python train.py --num_hidden_layers=10 --hidden_size=64 --num_attention_heads=2 --num_key_value_heads=2 --head_dim=32 --intermediate_size=192 --vocab_size=1024 --hidden_act="quick_gelu" --norm="layernorm" --norm_place="pre" --norm_eps=1e-05 --positions="rope" --rope_theta=10000.0 --rope_fraction=0.5 --qk_norm=true --attn_scale=0.177 --bias="all" --tie_word_embeddings=false --parallel_block=true --init="uniform" --init_std_qkv=0.0543 --init_std_o=0.0 --init_std_up=0.0543 --init_std_down=0.0 --optimizer="muon" --learning_rate=0.00653 --lr_mult_o=1.03 --beta1=0.95 --lr_head=0.0219 --warmup_steps=0 --schedule="wsd" --decay_fraction=0.694 --decay_shape="linear" --final_lr_fraction=0.0 --batch_tokens=[8192, 16384, 24576] --max_seq_len=256 --doc_mask=false --train_tokens=99250000 --max_steps=6919 --dataset="wikipedia_en"
Each number is 128 + 32 x the weight over its row's rms, rounded and kept within 0 to 255. Layers, rows and columns count from 0. Numbers have three digits each. The size before them is the row's rms in percent of the matrix's.

# layer 4 MLP up, 192x64, rms 0.321, rows 136-191, columns 0-31
097:117103066109125140120121159124138126133161079138090131182086102102144145128077162158106169123160
089:087126068133157148110127103107178174144065119192146132080083126112147193127113140085134164106176
109:141141143163146108147149120139157146102153094180159165144078164095112080126109172135088117172214
101:199127104194118129130126114144148128101099079211108140130101124121163136127091131213146142157133
101:113070121160159090137149095117185119132195105173133069093096145166136179098077123124178112093102
080:078098167137133111132134114107114096120072078139179149162087076070085144085148149110130170146179
111:073162133155112136043118192096104108111152111149127173122045179133137111075137086159105106133159
099:159130144105136149031131101118170113118112090163206111168129107144144137147170188110142090137181
102:081118092076164135105122175115142137093170094152135088127090164170148156098127135158117086083072
111:159144115173199131073122178156156145193093158115089083107110145089152125145114091060129118106160
109:187170144084163157119116102111140117147130129150176095164114131136098064095167080119155191076094
086:125081155135139070132171094161086066104182153122191107111132117094174127120166131148154102172161
094:066100182066134095130091090172031121146135134133153111083114137186108149100121097144122116144195
102:133128151156030126123159130107106109087188201111107128134087142119193080104117168164124132179078
101:124153130095173105106113111149100144125126124106116185138135082172110185096143161114081131145118
103:157113140122081053133055094139072090124073149122124142068121110100154081108072112143080152155125
089:141110160140120143101127122147195169102093143166144186099119151127154177104104143081108182106104
103:102115153090139085096154095111091184118126160142131140171089102066136141091096185126183209140132
087:069151158180184086105117122105106105154104158127113096103093169117129132160121098118131118129112
107:112131109132114109093201143112084112116156120091140108146146157139152131134080124138167111047078
114:219148130119101161146133151143097147108150130201193132120162171102171065151083125168107162062103
085:184129163156098107134168146115142157102137136112118156115062092078143153063097109136141109105119
083:091088127123105114098186172145127107211156119123108138146165118163144103097192100173103139126128
100:139143155137130176117113116092141211126137168087143133099106154124138147101125170144095154157111
099:112107175136126097109123113139113122106089126078135112132173105159154110084138136157099113179141
104:178153122155116153072096154146137079140122063219127157163156121128117111135133130187170135110085
118:118129139196148173096150175125128134185131133138145121158178174072113129115097185079129133163136
116:154141081080195076151144032127127102161120129133150126122112078122189142155113114162086127147125
100:152122115176204157113138132151133140122090112165164103171182164195187118201138125184122193152151
103:117107124076114163074162078134102131084124157172101129190144114123149121129076149135172184137199
099:094102215076144107138164111135136121149142110112119141132080158144088107139133086116138117056076
115:175080183147131113123132086094096086143103164145147120122165096094087111114136134127153139125135
115:144093162159181078111155118143149144107098089134159105159135094131104128107080095127124159130131
092:148125109067061076119127143169136138088128084163135080155149100149126129105126086111125104120112
108:097167125150104167089084132141168170203064148201126140157165177113113109118081166139095182125099
067:113091071124173158109141146113080137121050118139122078145086130100097130184178131131114117168168
095:121175124154174178170153099086174136115101107186081120115124117139074149110134155143148131156106
111:094153092196126173081082133152116144149055130145130115157131179128150143157105150158143135165110
088:152127128128127130110113108120101143107064115173153166147144093156080079086103175149063146124193
101:131185089116100114099190124140122182125072081173108079106116138104129141176159131145115154090113
111:091096156120103139126106137160131091175136166138201116188107115183143100128115136116173087123118
110:157147104145128153084101124154125134076139194165104136105132116097126154170124142099158137141150
093:129125135120131135099128141101154128171105151183125161154131093168068166067092148125156122084129
110:100128102153110099108082138098198142139163178152162151184126152117170120096129082153123128164067
098:199093199098108154090165113137111109160105081141161174104096120189145067136110112184177139136166
110:101067156111106106106155160109121147123117109167103108078159167109134149079070159152128160190078
104:090102117105143093124152070105135103098101095140118091114141132107124240150085152174107131096140
087:117144116131120131132086171115105080147138173103096095078079141092138140117121139171085120095116
105:129133141117134131135091192138140133057091117153184151142134125121161084072141148193102146181095
105:096197110093179074085159104112158083185114169143122115152130118094098126138201159162098141145142
105:113175130110141136073106149104055066124102130118136130175099099181148155129165133071151165202147
103:122119153203188174078102085105124132150126140186150138117116112152113119082085123140171112163115
092:171096067165094117077127099083123125135144094172162138167133103132085128139110091188188115129151
098:110125136137119143129133164129116133135127112113115152137086167067158022125145113163065162088124
112:123092159139190098070108179119085124144079081159149091110131096168120147161140079138090085157139
104:084112111160118125104126147088171082122146081148107097165111146149109077086163100113145201091128
# layer 4 MLP down (transposed), 192x64, rms 0.187, rows 136-191, columns 0-31
122:107164052113156171169138148143165129130168160111116138117101017107114108158089144151122115162166
082:185112112138104108142123183094152174100119164145145172137075099097100108163075104086137145106120
108:106115125188131154115161135133094172134084104120089136133147152097111136092143137173147123114118
098:160153068116153186123110137152115162125112103127106171121108126185164136126155109075112088133172
107:139125137102127154102140135203064108136168099150139126155136171153151099099103109105105150133150
075:168126164149141117089096129139142115156135144140141097090089134088157116184230188124181162146134
120:116142120151093155144125092189098122011093137117121079074098142109150138093087209140080135169144
100:066108145092155137152125104120148144079120134114136125114143153136099196106112071159044173152158
102:087143160122153125150173138124155098000131156105155092081124140108088145175140061152086137118161
102:150093089111138133098128157089152129107158153131122170099133113102077204169123085164181114147132
120:140091113150169117148160152177162125162131118198179166073153068159171166110082063106114077113176
092:129196153093188107128127097128103115131157147143144131143142067166135080147140142104130091133130
088:148157080104096111151111120130092091109081133072168189116156160154064106143148091155145181130097
108:083156143155180160133120113130099105100106149119060158144146083100104071122180147140148100130056
100:129184110129121176125078163134171085112131084126094139187121217121084143159125124109107082083116
100:072164132105095131148116175147184044087117119111079071151104119138138180171133132144168125127079
092:113162176119108156068179136128171114115170106121124073116131131160111157157148075125119152165152
095:164115184118147191103159168148102107107121124110073154096152094096161091124143104139098141095150
094:108136085173103125143161180093154128145135128127075177160127104102075155133130139048118144131211
108:163170040067141160131112113178095162141072136106145146168078112029122120119097171072126133124161
107:106095085094088207102185130148152114089142113119154208139147197113136156181113128094078137101156
089:069102126061100199147106206117128129138133149171125073112061131163139120169143147097122137179162
088:094139103194126171203098127156166131146138089099108126119176043119142172092124102179103104161063
101:129142141113149183109115117109181137136138124097121139108089129126177161097070187080165154110126
098:144171160101119134103080163108186122137152103079114163171121142119084163094065174222124144087129
089:100085105107149080131158118178189142141106157089074103143137140135148153101150132125116099158121
112:143124185148149151133143116065117082048117114085121093167141093134126144107167122181120189124174
107:105173205180123134150076157130161124130125097132095124170108085141132142102086110100085124178133
097:070091075172145115105151147117162111175159133142127141148147107111125114171185099050160084155056
096:113146130143141109108061081129144127097080124102097155140121101126093112100127090130124113152176
095:186161109128043105109072096081144138149112113161153154164138143116176122142123148191124090160124
133:172112068146196112147110154120118091094135082077190130099124096152119145113158116093142174164098
115:082172083180152101143138053107116161089081152118113113120171127136098090128124126202104161115086
089:156142160131144104068124137193132072160084076126123123123116121076133131090103159136090146159129
114:120113150099060119170170148128146198150157130119193158130143094103154107136172091159141170079168
062:136136188154045094129119135173170128153125139107095147112139149170126099135118172114170050129116
092:087108158106094101135110173124107137113165153120116117172159143204134116164170092180140084088113
110:130171089137127126122104122161070225185149162072142148083081097098123149064146122131131149157162
093:122124115138108126136125140128140100162091141090113149152153130161170119165087162116147136136074
091:087111090109156112163140167132094108177159171083140143131138098096136134113147129108150092109179
110:120142068147085141150131142132130098118140114071176138143070062127145138100139124109149087107114
105:139168153095118089198168067079156103093092065116153115120150106096122153135156126123113063147120
094:105124133126099133109094204142162079096143089100123143068157108179099121163066139126185157148115
112:115110103131148186164157158073148163119121155112084122083091159115122099138137124123142146114112
101:071160172088105135160119135130159164177118157097164107144152049155063120108097168104160091136133
121:066138145128166152084190170128136116117104123147143124064106107119123156120146135172150104132138
108:119129125131113196112169100142088119071098133099164151130137097188096134102160131036149129140084
089:081123043100112134151152119128103161196095166131133143085194142153179086149126164165124105136150
107:108093133131147195114127150104144100162147125142142095060105130170089151137146118110158104145175
094:142112108151072136153115144140149107083168138137124114160071181109147165054105140115125132165115
104:148183137118110141149116107120112142134159060162128130109054114107080110119063134140193093116158
092:106102089122138082122154176193134090159192099083141122135152140088091181197157052111125197098121
091:098085118142112107154103147140157068119144142125195082126186084081141163138153199151164138120160
097:107139069160057093122168125110118082165196147104115143117144164096127103121096108131150154171129
103:149114154098130120150167178075135157147152146150146102158144123127127145128120149105137078142119
099:148144156144133097128134066131087162110087119084125132186190134138181106097117146114157079151138